Each number is 128 + 32 x the weight over its row's rms, rounded and kept within 0 to 255. Layers, rows and columns count from 0. The size above them is the row's rms in percent of the matrix's.

# layer 2 MLP gate, 768x192, rms 0.149, rows 335-346, columns 0-191
size [ 95  93  92  94  95 105  98  92 105 100  96 112]
[[169 173  90 123  85 152 204 120 104 137 107  65 109 151 106 106 187  84 155  99  88  82  89  89 121 149 128 161 123 119 104 132  52  82 127 109 164 166 113 122 144  81 191 137  66  78 152 128  89 164 119  88 131 126  68 133 174 145 157  88 116 143 125 103 116  61 137 127 130 155 196 167 135 174 108 142 137 127 175 103 168  64 140 143 113 142  57 143 166  49 117 135 168  97 139 146 150 113 142 114 136 172 128 167 139 136 127 132 126 143  98  90 138 150 159 193 115  89 161 118  92 107 155 148 148  89  70 115 122 147  88  76 108 124  89  94 145 102 142 174 154 120 147 102 124 107 157 159 145 101  97 114 177 119 109  79 114  83 119 136 175 110 134 171 145 162 108 119  63 119  71 102 114 109 180 137 123  97 136 134 178 137 152  92 125  91 114 148  60  97 100 153]
 [129 176 177 145 115 120 166  82 174 190 186 135 159 123 126 130 156 114 121 120  95 123 166  99 195 142 134 152 113 112 124 145 123 137 150 119 163 161 125 109  79 149 110  41 117 149 111 102 105 164 114  97 105 116  92 113 107 135 177 179  38 150 141 127 135 127 162 178 140 213 112 161 134  76 102 132 168 152 154  88 147 110 167 161 124 139 149  93 122 146 105 156 180 163  96 115  85 134  89  88 139 130 133 151 102 123 107 116 137 116  85 130 105 109 120  92 125 114 101 111 198 107 155  50 180 108  72 128 116 192 174  88 156 130 146 135 164 187 171 140 101 154 181 156 135 144 151  54 126 133 101 145 124  46  91 116 141 153  91 142 190 148 183 100 145 134 133 148 111 150 128  74 132 129 192 105 188 116 166 114  76 128 139 151 157 138 153 116 110 149 166 128]
 [131 117 130 134 120 132 166 111  49 171 147 108  81  81 116 177  75 135  86 126 110 135 126 158  98 120 172 109 190 134 101 136 132 143 144 143  95 117 180 162  81 196  92 131 133 115 110 148 103  63 131  99  83 135 166  95 162 121  62 154 144 183  84  97 106 104 110 111 160 195  92 165 163 120 169  82 126 150 131 108 168 117 134 139 155 136 128 190 104 114 152 159  99 193 147  92  74 105 122 137 137  95 155 200 142 138 135 116 114  45 108 127 139  86 160 133 148 150 113  83 105 173 174 184 104 129 124  82  68 144 157 102 164 103 110 171  95 144 110 113 147 150 137 174  94 142 147 107 160 131 131  39 158 122  79  89 123 157  88 148  85 143 129  78 163 134 143 175 143 112 127 141 156 184  91 120 108 174 118 115 114 148 125  67 177 139 152 168 104 110 145 113]
 [147 144 125 160  84 128 141 125 108 114 166  93 103 109  74 141 143 154  88 106 134 166 113  84 150 139 131  92 181  95 191 115  82 120  70 150 109  67 112 169 112 123 114 110 100 121  91 159 139  87  81 149  82 163 127  74 122 139 144  92  93 172 178 138 128 145  53  95 151 172  98 158 102 117 156 141 106 129 129 102  91 118 109 169 115  39 167 144 163 139 115 154 107 109  95 111 132 123 124 111 101 125  66 134  74  64 126 135  78 137  92 120 111 137 107 128 148 121  66 167 200 132 102 143 130 120 160 133 116 172 189 122 153 101 158 174 114 163 124  50 143  98 104 116 153 128  77 130 140 156 127 130 126  92 141 185 129 167 205 137 151 113  46 131 104 200  82  94 172  68  84 162 131 105  97 107  83 190 135 136 119 150 136 123 122  84 134 133 121 154 123 106]
 [ 89 138  99 147 209 101 147 179 108 156  83 119 138 105  76  97 121 119 108  98 127 201  78 203 140 156 123 139 144 122 109 161 119  61 120 125 143 128 104 158 128 169  91  58 162 119 108 169  85 195 143 126 118 135 104 122 156 151 137 101 129 172 184 154 129 103 134  85  31 117 122  62  92 165 173 100  16 155 141  86 152  84 152 119 156 155  91  96  86 126 157 124 100  94 161 153 136 128 135 164 105 133 117 117  52 111 123 151 149 126 144 116 195 117  83 114 133 142 121 140  78  98 137  98 136 138 122 146 168 115 108 118 125  92 163 134 147 153 169 152 150  75 161 133  93  95 158 161 117 134 132 132 120 133  73 127 104 133  65 100  67 126 119 151  86 130 105 164 170 132 126  93  88 134  92 152 128 116 129  86 103 149 150 162 177  83 143 119 131 120  71 153]
 [ 39 175 163 161 176 126 126  95  68 108 146 117 172 139 134 121 137  65 126  99 126  95 101 170  91 116 118 141 109 150 157 123 181  38 125 134 152 129  87 139 153 145 117 133  88 128 154 141 179 153 157 123  98 118 139 114 161 112 156 145 165 161 175 122  90 112  93 120 129  79 150 108 151  90 109 166 124 145 138 183 177 194 106 148 106 136 141 154 159 134 158 175 136 125 120 147 154 106 109  50  85  81 152 167 168 183 125 151 208 177  83 141 151 108  60 137 166 106 168 153 107 109 102  91 169 174 112 143 131 161 117 112 159 118  53  55 114 157 155  85 131  93 137 102 152 102  80 153  93 185 171  98  94 155 132  89 131 125 135  97 135 160 120 146  96 117 135 112 146  66  83 178 126 162 139 144 117  89 154 123  88 142 123 152 132 113 184 134 114 135 123 174]
 [111 152 188 107 113 113 120 151 132 135  71 110 170 128 157 133 166 135  86  91 125 158 118 156 113 115 163 131  89 122 185 158 220 133 157 121 212 106 171 130 138 130 177 134 119  85  96 105 148 126 132 163  67 176 120  79 118 105 164 134 129  94 177  62 155 175 121 136 118 126 115  90 189  76 162  74  98  71 123 143 162  93 134 106 123 141  73 150 120 163 123 190 112 141 137 153 145 139  51 122 129 172 136 165 196  62 100 143 111  99 145 134  87  97  78 133 174 166  84 110 149 141 127 108 121 114 135 147 175 165 120 163 113  55 167 123 113 105 149 106 197 150  89  98 185 195 121 115 135 170 180 155  70 152 126 113 145 123  95 111 134 161 127 136  74  94 150 113 114 102 131 179 142 148 122 144  95  93 148 129 115 121  89 107 110 161  98 132 134 109 160 127]
 [144 107 113 144 128  59 179 163 118 122 120 116  96 102 197 145 119  69 149 121  98 128 137 154 111 134 167 103 161 122  62 193 186 129 163 140  74 116  54 150 148 107 103 138 134 153 117 170 165  84 194 140 121 118 103  59 174 125 102 124  90 155 115  72 105 111 126 107 101 150 127  83 173 151 105 115 111 105  99 130 147 109  99  92 176 143 149 134 132 128 121  64 131 162 118 103 142 159  86 143 154  96 142 154  88 138  91 120 143 128 129  96 113 102 105 135 118 168 147  77 139  87 202  95 125 125  88 126  51 123  88  86 163 140  67 123 150 129 137  85 129 134  89 170 162 124 135 136 116 134 139 145 137 175  64 163 171 144 144  92 125 116 128 144 166 107 110  69 177 137 128 100 156 121  94 127  15 171 178 116  65  92  84 162 185 125 141 138 150 107 124 141]
 [110 104 140  87 121 120 171 129 108 102 133  89  89 128  94  97 202  71 170 150  54 152  98 157 132 150  91 169 106 144  82 146 147 117  80 108  64 138 114 107 127 214 130 161 184  81 112 106 120  97 111 137 101 133 141 149 127 149 124 163 121 202 149 138 111 129 118  83  77 141 182 116 107 100 162  41  74 107 177 124 105 163 110 102 177 152 165 146 142 160 150 163 175 133 130 133 114 106 115  74  99 114 129 202 165 129 202 116 141 132 123  82 114  64  99 158 101 138 175 152 202  92 163 128  65  87  95 127  95 135  82 148 142 176 123 143  81  97 132 110  95 121 132 150 108 130 150 141  97 118 159 100 125 118 137 112 151 139 153  81 150 191 152 172 129 138  92 144 170 130 133  95  90 112 138 167 150 147  98 112  61 108 110 151 122 132 105 133  92 102  86 119]
 [113 103  88 144 125 112 146 100  86 156 181 139  91 119 104 170 123 125 143 119 153  95 151 155 136 167  46 127 184 131 115  74  99 170 111 133 148 122 149 130 115 117  59 112 102 168 172 130 143 133  68  94 115  76 102  87  96 109  95 158  79 157 137 114 116 121 131 172 174 107 156 211  82 118 139  92 160 156 136  90 161  99 128 199 128 102 109 118  84 126 115 131 134  60 141 163  79 143 166 148 146 177  91 174 174  98 154 179 119  53  99 151 116 163 114  44 125 149 115 166 135 147 172 110  99 164 130 108 161  70 160 126 104 178 131 175 143 119 124  93 103 162 142 142  79  99  99  84 172 150 111  90 130 130 131 122 156 127 147  39 147 179 157 157 116  77 142 108 172 126 134 161 159  97 143 123 125 137 124 133 124 135 147 148 217 112 103 116 100 110 109 103]
 [130 166 109  59 123  63 100  87 131  92 164  97 142 134 115  85 152 161 104 144 136 174 125 109 156 153  84 158 170 108 117 184 131 131 164 151 111 148  99 206 116 207  84 125 118 137 156 113 171 132 130 118 140 128 110 151 229 143  71 144  58 152 121 153 111 128 131 130 108 108 186 115 149 146 151 138  71 151 156 167  82 137  86 100  89  83 158 166 134  92 142 176  85 112  65 123 180  98 117  96 125 142  78 186 120  70 180 126 148  82 101  51 105  88 147 177 150 161 113 100 150 122 153 133  81 107 138 119 126 197 142 108 137 127 121 215 113 143 139  49 119 108 149 160 146 118 135 153 101 137 166 145 105 120 106 159 123 178 101  96 156 143 188 179 151 115 110 142 135 152 105 141 149 111 136 151 174 157 149 121 144  97 135  98 138 109 140 140 136 157 120 113]
 [134 147 136  80 106 167 120 159  62 137 125 124 107 114 111 159 165 137 168 165  96 136 111 193 114 157 136 143 135 157  55 102 176 131 161 137 102 210 142 106 123 140 153 129 122 165 128 109 118 174 127 134 170 102 154 173 110 205 114 114 136 128 129 169 119 153 123  69 128 146  92 155  97 128 127  70 121 176  86 180  84 142 112 163 203 196 118 184 122  75 137 135 146  88 129  70  90 161 179 140 150  72 138 165 146 122 146 154 113 111  93 115 137 196  97 171 130 104 133 127 106 153  90 138 125 119 101 159  89 136 110  72 148 109 134 175 143  48  95 124 123 133 153 182 102 138 117  80 112  70  89 133  90 112 102  90 121 137 112 102  92 148  79 155 146 132  76  96 123  98 182 162 151 126 123  71 209 144 124 102 177 134 152 112  75 124 158 109  95 155 121 135]]
# layer 2 MLP up, 768x192, rms 0.147, rows 335-346, columns 0-191
size [ 98  96  84  91  90  98  97  82 115 101  94 107]
[[152 112 108 115 100 178 153 103 113 117 129  89  89 131 133 139 120 104 139 110 122 160  63  90 133 111 180 133 134 124 143 130  88  77  99 135 187 155  65 137  85  78 159 140 139  86 163 186 140 133 134 147 154 140  73 127 143  96 183 121 139 126 136 127  93 124  87 108 186 181 191 129 110 186  89 164 138 108 162 167 116 114 136 125 131 124  26 130 107  75 158  99 160 117 129 134 179  81 156 163 158 116 168 173 114 117 221 118 126  98 132 127  81 114 134 165 119 113 162 135 114 156 177  76 164  90 162 129  87 175  93 116  65 138 125 123 175 138 109 119 116 118 172 147 129 143 175 130  68 138 132  63 115 134 152 121 133 137 145 135 184 165 123 148 100 126 119 139 144 111 131 114  91 122 191  67  49  70  97 161 158 168 174  81 122  99 110  97  90 124 116 158]
 [130  32  57 108 146 164 115 177 107 112  80 162 126 136 132  84 104 145 123 148 137 140 105 179  97 102  74 109 119  75 132 148 169 130 138 193 120  82 152 114  79 101 123 211 129 125 147 152 138  66 110 169  86 153 183 146 159 134  84 114 191 137 110 123 119 159 182  69 157  89 184 100 115 151 156 124  77 104 129 148  95 126  85 100 167 146 109 168 138  81 128 119 135 106 152 143 113 141 113 174  64 117 188 152 137 170 208 174  88 122 182 129 104 113 138 142 128 187 119 175  78 110 125 160  81 162 203  90 115  91 101 159 159 155 153 143 114  99 135 151 157 143  62 119 144 117 114 138 148 113 150 162 104 162 131 132  99 126 162  83  85 108 106 113  99 116 149 108 137 125 122 136 102 112  67 159  92 145 137 132 191 145 132 137 103 158 111 150 152 116  99 134]
 [153 104 100 118 102 134 155 124  76 200 118 120  65  95 140 175  80 140  94 145 154 147 138 131 102 119 189 121 180 104  70 118 129 126 111 120  75 134 180 173 127 198  76 132 102 110 131 173  74  59 129  79  98 137 158  91 180  97  88 165 113 170 107  85 114 134 127 106 206 161  89 170 154 129 155  77 145 102 139 140 155 120 138 160 126 148 127 205 119 103 172 166 138 173  96 129  80 105 123 110 119 100 151 213  89 121 122  89 125  70 116 146  94 116 150  93 144 141 129  82 116 169 171 156 157 116 120  85  55 133 157 114 140 117 140 174 106 176 108 147 124  92 148 179 109 106 116 118 120 149 122  39 186 134 104 138 136 137 129 177 109 125 137  91 143 148 166 166 145 159 107 102 147 153 120  94  93 156 103  82 105 135 112 105 123 111 152 177 123 126 178 115]
 [160 156 135 106  57  96 134 125 114 176 175 111 116  89 104 162  86 147  92  95 144 169 136 104  88 152 181 113 166  82 150 135 129 101  83 121  85  42 114 179  81 152 177  80 140 123  42 129 113 101 130 163 107 158 158 117  99 163 120  86 123 132 146 127 120  95 105  87 141 178  97 191  93 133 152 113  87 117 126 142 103 127  82 150 131  52 134 146 135 103 171 187  91  88  66  95 103  91 116 100 115 100 109 134  73 126 127 117  76 153  86 140 118 189 130 120 174 159  81 153 163 129 129 172 131 114 144 106 133 119 153 146 146  97 158 142 144 153  89  60 153 106 113  90 133 112 103 142 154 167 109 101 154  86  96 168 115 133 179 107 174  68  82 123 105 142 118 104 103 127  95 127 178 134 123  79  58 133 180 127  81 129  93 103  91 124 159  98 163 162 131 100]
 [116 137 173 177  77 140 127 124 152 157 166 182 113 144 181 141 141  90 148 149 130  80 166  56 157  84 132 127  69 130 114  96 128 192 116 130 109 102 150 115 127  81 138 193  94  99 112  52 186  89 140 125 158 110 145 127 125 108  82 104 131  80 106 106 110 116 131 160 162 110 106 170 182  76 107 162 194 131 137 180 141 179 164 101 136 120 163 146 171  88 107 147 123 138  80  89 102  94 146  69 144 102 152 115 213  87 153 129 117 132 115 171 109 155 157 181 130 129 158 145 206 138 163  77 167 109 111 138 107 147 126 108 142 126 122 103  80  95  79  84 110 143  99 141 153 134 102 121 110 103 150 105 149 148 168 156 147  96 147 176 207  91 161 122 131 128 153 116 104 122 187 155 167 124 140 116  98 153 142 120 183  88 131 139  66 159 103 108 129 117 198 107]
 [ 81 148 153 125  82 126  58 152  90 132 138 161 154  93 177 172 164 154 125 123 131 171 156  90  73 140 193  97  89 172 215  82 186  83 101  80 158 124 114 136 129 158 161  77 143 107 120 117 167 147 122  86  54 132 153 160 156  87 136 108 142 146 130 134 126 147  42  83 117 101 165  78 183 132 142 127 173 164 132 124 177 178 110 142 135 145 133 134 128 135 159 145 140 127 153 134 143 105 143 107 153 146 175 166  96 166 120 148 111 185  76 149 112 116 180 152 150 139 125 194 146  96 129 124 110 113 118 169 132  85 114 145 147  81  78 150  92 141 103  96  69 112 100 118 114 119 122  75 135 105  76  88 103 122 128 141 145 103 106 149 139 146 147 176 120 102 115 103 126  58 129 152 159 165 159  70 163  73  71 162 124 166 141 148 135 106 191 123 155 150  77 158]
 [112 138 133 103  97 128 133 150 153  82 118 125 123 133 199  96 124 114 127 130  95  76 105 127 156 119 193 152  97 117 163 108 202 118 139 148 150 109 202 124 130  92 137  74 101 117 157 100 125  93 154 177 138 148 101 103 102  66 101 165 120 118 197  92 123 169 163  71  89 127 105  93 122 116 146  81 115 117 108 153 178 141 144  77 113 172 110 104 118 177 148 127 118 120 137 184  94 103 105 107 164  96 145 122 140 148 103 137  98  82 149 129 162 126 130 107 176 138  86 150  91 173  99 167 101 113 119 118 132 130 182 198 110 143 167  77 176 112 112  99 149 165  88  84 134 178 110  96 217  89 111 106  82  96 203 141 164  82 110  85 152 133 123 120 109 110 200  97 126  63  78 109 154 116  95 150  95 129 154 152 129 170 165 126 119 119  69 100 144 101 140  63]
 [ 90 145 165 153 141 206  84 110 156 122 130 140 182 127  71 108 122 171  99 166 152 135 109 113 158 128  61 166  95 161 154  87  58 131  82 133 173 152 191 120 119 121 130 121 103 145 154 130 105 156 101 143 124 128 165 214  84  93 163 124 130 112 134 138 149 133 113 162 161 147 109 169  98  80 144 127 155 151 164 127 149 135 133 177  89 104 134 142 141 132  91 163 121 118 146 113 127  90 163  97  97 164  96 115 179  75 211 145 115 152 155 175 152 100 151 149 133 115  84 184  98 172  94 138 100 162 183 122 215 127 171 173  89 155 123 117 105 131 133 176 143  75 130 122 115 136 138  98 144  95 160 160 107  99 134 137  66  97 102 110 109 149 123 110  61 172 112 160  84  97 149 162 103 171 145  96 190 109  55  99 173 149 132 138 109 145 144 136  72 165 164 122]
 [142  82 126 144 147 143 130 137 107 158 195 124 137 163 127 142  68  99 114  88 129 117 150 137 131 154 206 159 147 143 164 167 167 186 145 125  51 184 123 137 151  82 101 101 142 115  72 180 110 128 140 130 141 124  92 116 117 164 104  60 175 148 122 134 110  97 100 133 173 110 110 122  85 163  93 151 180 179 106  56 171  71 145 110  91  84 131  87 154 137 181 100  67 112 105  67 122  97 127 170 140  97 139  99  78 188 104 111  67 119 113 107  88 170 136 143 114  89 112 129 106  96 105 160 155  97 107 103  83 169  85 134 109 127 106 165 148 145  91 126 163 193 116 124 132 121 120  84 106 196 132 161 154 130 124 132 172  87 150 158 126 131  80 115 110 158 166  82  67  90 172 149 190 154 136 148 103 161 119 121 104 171  93  94 116 108 157 103 119 122 175 107]
 [159 131  58 124 114 116 168 127 107 118 173 103 121 119  74 168 139 148  98 132 102 138 120 148 109 142 149 101 105  98 121 134 131 117 118 148 133 179  84 153 134 146 114 133  43 113  78 155 149  69 176 185 102 187 112 139 133 127 110 145 164 146 161 149 141 105 140 121 143 155  99 221 109 147 108 126 129 122 150 136 115 116 191 134 131 131 140  79  74 148 122 130 103 128 101 171  83 126 138  78 101 113  57 148  81  54 171 199 118  71 174 112 145 132 126 144 127 180 165 165  85 160 161 137 140 181 151 144  99 116 176 123  94 133 166 135  87 112 130 148 180 103 168  36 153 166 138 156 134 102  64 133 131 107 128 138  76 162 117 154 168  64 107 116 143 124 140 147 133  83 123 131 175 133 135 125  61 124 130 131 120 193 146 153  73 122 148  69 118  64 101 105]
 [ 97  93 139 128 125 125 155 162 128 166 108 149  77  90  96  82 130 157 158  74 110 154 115 136 146 121 148 125 150  87 134 136 135 175 190  86 122 165 187 118 133  95 153 146 118 135 134 131 110 117  90 184  70 139  96 124 108  95  90 103 133 111 108  95  87 200 154  74  83 118 133 129  80 153 141 151 178 142  89 101 104  94 114 170 128 155  64 109 136 135 108 124 152 140 107  72  95 233 108 150  86 187 112 130  86 149  96 116 110 109 128 135 125 146 145 130 133 188 159 155  92 115  64 110 149 160 105 144 159  42 140 109  88 115  91 194 176 128 154 117  60 155 195 158  89 167 116 157  68 118 176 139 181  92 114 146 157 161 116 149 113 163 125  76 147 161 150 145 175 105  86 132 129 135  91 121  68 131 128 145 107 131 131  96 149  85 151 101 172 141 148 159]
 [141  96  92 214 126 148 188  70 129 121 103 163 130 100 186 103 172 124 114  58  92 127 132  72 163 158 162  92 103 123 128 138  69 152 235 104 122  75 152  83 132 111 162  92 177 153 115 140 139 107 116 181 112  99  93  72 142 136 109 142 105  62 143 112  95 111 139 103 100 151 178  64 172 125 134  94 100 100 138 132 197 119 133 148 148  82 134 106 153 144 144  97 175 138 135 113 158 119 142 121 137  76 144 169 142 100 108 114 101 158 127 124 150  98  80 112 162  99 117 100 182 139 102 122 160 113 106  68 111 178 117 165 125 134  85 105  95 109 144  73  79 137 133 124 112 146 185 155 147 117 124 120 142 137 197 158 120 134 117 113 155 172 117 168 178 124 106 168 225 168 137 128  57 156 102 135 141  98 145 133 139 158 125 177 127  92 104 114 127 157 142 133]]
# layer 2 MLP down (transposed), 768x192, rms 0.134, rows 335-346, columns 0-191
size [101  96  95  94  95 109  95  92 102  96  94 109]
[[107 107  86  97 142 153  89 133 190  92 182 125 160 109 112 123  74 204 168 139  98  90 196 165 111 177 101 110 135 112 131 160 191 214 150 113  51  94 135 143 185 176 105 117 134 152  73 139 143 150 131 123  93 142 140 140 120 129 124 151 114 162 149 130 125 183 125 110 133 155  89 114  87 141 154 141 123 120 113 108 120 128 124 187 110 105 199 107 121 133 123  77  89 106 128 107  71 157 101 142  95 123 155 104 101 142 113  84 114 126  82 139 135 153  83  95 195 166 131 114 118 119 144 176 123 170 155  91 134  94 128 160  98  70 114 101 117 194 184 159 106 141  89 122 184 113 121 127 127  98 106 147 112  96 178 125 136 173 102 120  77 128  86 122 185  86 149 147 187 157 148 144 130 171  85 137 194 147 170 119  72 104  94 158  96 160 114 131 154 130 113  57]
 [126 151 201 167 102 124 162 118 123 167 184  72 152  98 107 158 176 136 100 106  97 151 174  96 149 167 184 163 131 146 132 110 129 128 112  54 135 158 117 148 152 188 145  50 116 123 110 105 126 162 100  83 148 120  99 133 120 139 166 161  72 123 142 114 117 126  93 189  78 159  82 150 146 101  75 161 157 165 131  80 160 113 169 111 135 155 159 139 138 157 119 141 162 143 119 155 103  79 130 106 199 134 122 130 127 111 113 101 160 113 109 170  99 117 167  97 124  69 127 106 140 151 146  85 144 108  59 144 111 197 177  63 119 106 152 117 192 154 158 131  91  83 190 138 131  91 147  80 107 132  97 139 191  77 100 150 143 178  45 131 180 158 163  86 142 137 114 128 123 132 130  97 133 139 149  65 135 106 116 110  85  92 117 108 175 131 115  69 135 144 143 111]
 [136 129 118 108  91  94  93 156 152 114 122 157 154 144 209  89 174 131 164 164 119 107 124  93 133 113 116 160  93 131 181 120 116 116 204 131 179  97  69 123 140 142 139 122  85 162 153 117 170 137 133 135 143 124 135 174 118 144 152  32  96 108 175 177 142 175 135 115 100 109 159  37 116 118 155 161 111 158 159 122 102 100 110  98 136 114 111  99 134 151 134  99 157  75 119 182 178 115 124 152 109 120 184  63 114 150 104 192 107 145 157 127 151 155  75 121  85  90 120 204 109  88  78  82 128 150 101 144 145 116 128 138  85 102 181  98 155  79 100 150 107 117  80 102 154 127 110 154 170 153  87 136 117 205 137 165 183  99 142  90 142 116 116 159 149  96  74 102  90 111 155  97 113  47 125 105  93 126 117 110 147 111 145 148 136  91  97  61 160 121 142 147]
 [138 130 118 138 158 120 115 142 131 108 113 149 153 149 163 116 120  50 191 111 139 100 165 157 126  96 134 131 109 171  94 130 108 144 189 135 178 206 159  91 124 162  88 178 127  95 177 136 159 173 150 140 154 118 122 159 111 103 123 159 159  95 108 145 141  96 154 172 124  86 127 121 182 118  98 137 169 119 109 122 175 131 137  51 156 176 103 140 105 119 130  98 118 144 176 153 124 128 117 165  62 141 195 119 144 159 136 147 139 176 144 119 147  84 124  99 116  80 142  73  45 104 165 120 141 158 133 131 158 109 124 168 125 165 118 111 105 114 126 190 125 159 155 119  92 128 178 145 115 120 137 152 104 121 140  51 192  74  57 100 106 173 160 104 186  50 155 169 149 147 156 158 125 196 160 139 142 103  80 151 150 155 130 135 186 152 106  96  79 104 155 182]
 [139 142 141 123 236 142 134 147  80 101  56  61 142 127  84 119 141 111 164 138  95 193 138 172 130 128 107 122 110 147 109 177 139  85 154 151 144 143 111 173 118 152 180  94 152  90 126 165 103 178 167 148 140  93  85  86 184 147 129  69 150 173 129 146 107  61  75 100  53 172  79 117  87 120 126 111  96 134 120 122 132  45 130 119 126 162  91  97  85 124 105 137 101 125 118 138 103 124 107 148  91 159 182 146  82  82 135  88 129 154 197  92  99 150  96  88 136 137 130 148 106 173  94 114 158 106 162 132 173  96 122 156 137  89 146 102 146 126 143 106 159  76 120 142  47 139 137 108  76 126 120 139 155 114 123 127 117 111  90 140  45 139 122 104  94 168 119 146 146 149 116 105 132 139 119 102 152 160 173 107  96 190 135 176 146  99  98  67 142 126  96 122]
 [122  97 117  95 115 148  90 141 164  94  61 148 124 200 132 124 178 159 113 148 142 152 163 146 114  55 151 114 103 186 130 149  78 148 115 135 147 125 202 184 109 115 103 166 169 144 146 110  92 104  69 155 159 126  82  92  46 167  84 101 117  87 117 158 123 107 132 112 120 111  90 134 176 169  91  60 145 100 136  90  99  67 107 134 128  85 137  98  68  97 111 167 101 178 109 133 155  91 145 181 144 164  45 127  97  95 133 121 133 153 163 135  79 117 123 143  93 152  60 124 127 111 131 160 126 132 155 125 106 108 155 152 166 155 164 192 126 121  91 171 135 109  99 198  83  90 149 127 127  66 101 187 187 123 102 189 140 151 130 121 126 106 106 110 141  92 136 124 126 155 175 122 109  87 102 107  96 143  93 144 105 114 120 111 164 176 122 107 141 147 151  91]
 [149  77 143 184 176 144 149 111  71 119 147 166 142 138 135 113  80 129 165 176 117 162 143 113 137 158  89 109 181 136  94  89 125 103 120  97  99 177  86 161 123  90  68 116 121 118 123 124  81 125 111 105 122 143 100 167 154 175 113  98  70 103  85 129 153 115 122 173 130  85 130 173 124 163  90 175  99 129 118 155  60 172 123 166 102  64 164 111 101 114  77 104 169 114 121  89  95 114 170 166 177 152  66  81 132 152 144 120 168 121 148 129 142 144 150 123  68  84 173 129 134 119 199 134 114 127 140  98  64 120  54  85 102 104  64 180 157 149 142 137  92 132 144 120  69 117 181 167  65 100 155 139 147 147 120  69 118 140 151 101 143 129 167  94 164  88  93 130 131 191 136  66 146 148 135 130 137 124  81 140  99  96 142 131 170 111 165  98 112 120  99  86]
 [147 132 137 141 159  69 154 157 151 106 103 149 154 143 165 179 107  73 170 148 101 105 115 177 137 147  98 145 133 115  79 169 114 122 163 180 132 131  85 139 149  92 120 161 128 108 120 109 138 103 190 114 103 180 123  73 139 152 124  69 122 147  81 121 115  96 122  75 118  98 153 121 150 118 163  92  89  83  63 133 140 127  74 135 142 112 167  39 109 119 164  79 110 150 149  98 190 170  88 113 184 138 140 145  82  82 128  80 145 115 190 164 122  93 157 164 138 166 106  56 110  92 151  83 121 149  71 160  52 116 120  79 139 101 106 138 149 130 120  95 106 126  97 142 136 121 123 171 157  91 100 170 182 181 125 166 130 161 142  81 135 122 142 147 175 119 161 100 151  99 123  96 127 117 123  56  54 184 138 113  73 113 129 167 154 134 116 149 150  78 127 131]
 [ 80 122  86 127  88 147 146 138 151 134  65 118 178 113 122  99 176 170 151 133 147 141 125 108 102  90  69  80 106 138 113  90 113  21 156  94 156  98 182 128 145 124 194 156  90 177 156 145 147  90 104 164 120 186 125 149 156  70 136 167 108 107 115 130 177 175 118 106 128  81 123 127 142 155 107 117 103  50 141 160 119 125 164 137 156 180 114 190 110 150 102 155  92 169 122 143 175 138  81 108 117 118  68 109 147  96 121 173 131 149 162 152 151 111 174 102 105 136  95 118 181 142  95 168 127 112 132 152 131 103 160 113 132 141 135  93 116  84 206 110 124 118 103  90 129 141 131 100 129  70 140 123  69  89 133 112  77 156  38 110 131 128 191  87 155  94 149 151 158 137 120 114  56 122 106 119  96 105 159 135 112  63 127 114 174 137 117 108 169 126 128 175]
 [153 119 199  85 112 115 124 155 133 119 100 157  77  93 192 116 124  84 136 177 132 108  93  70  78 135 139 167 115 101 105 151  92 126 126  88 109  70  96  98 113 132 142  93 133 148 174 133 152 126  85 180 118  92 148 112 139 101 180 137 117  75 109 121 121  93  60 123 152  83 143  82 144  93 107 145 143 153 136 117 122  97  89 110 127 146 139 183 113 124  86  99 134 133 129 135 159  78 122 135 168 132 166 156 105 202 128  38 103 188 138 126  76  77 129 119 128  70 135 120 172  56  61 108 107  68  88  76 113 220 109 105 164 138 132 120 131 135 100 147 135 153 103 150 119  73 114  94  95 129 168 168 112 137 133 116 189  65 119 136 138 169 143 141 144 141 119 159 141 146 110 149 108 137 109 120 162 133 108 105 145  69  74 135 126 120 154 173 171 152 186 180]
 [110 207 104 127 139  63 120 112 139  84 133 118 136  80 134 153 103 145 167 165 138 106 147 102 145 122 124 142 144 160  95 151 154 120 142 167 118 119  67 176  89 207 130 146 170 133 118 126 142 148 150 104 127 158 144 117 162 156  89 201 120 182 125 173 187  91 114 174 173 176 105 186 184 208 128 102 132 113 106 114 114 147 150 103  82  70 148  93 162 166  86 150 108 102 104 195 129 109 125  76  65 100 114  97 163 103 154 157 103 131 141 129  75 105  75 182  98 110 102  96 146 101 173  99  99 153 148  95 124 187 127 119 116 114 123 182 111 158 130  76 150 146  89 136 139  91 178 105 195 135  66 114 105 138 108 156 158 115 112 125 128 159 103 186  53  84  89 131 113 130 157 104 176 150 146 115 127 157 127 132  86 115 118 181  98 152 125 124  99 147 104 143]
 [127 110 124 125  74  93 125 166 209 151  91  66 109 192 142 160  48  29  74 129 149 135 114  98 147 115 113 168 154 147  60 125 103  76  77 160 165 107 103 107 162 129 111 166 126 100 139  91 169 152 137  70 136 121 149 115 107 113 137 128 126 159  96 127 189 140  63 176 180 110 120 194  44 119  89 120 147 124 100 157 120 112 132  77  71 121 153  70 149 128 116 115 115 127 124 168 116 126  91 152 142 150  68  73 111 128 140 102 176 108 180 136 106 144 175 102 116 148 128 131  90  77 159 109  77  99 158 164 156 118 163 115 107 131 120 116 122 158 162 110 170  77 164  89 103 100 133 124 148 117 122 113 119 104 104 106 146 117 159 116 115  63 114  97 121 104 163 142 117 137  82 150 153 112 194 142 155 136  86 167 150  98  92 113 151 192 128 148 109 113 116 141]]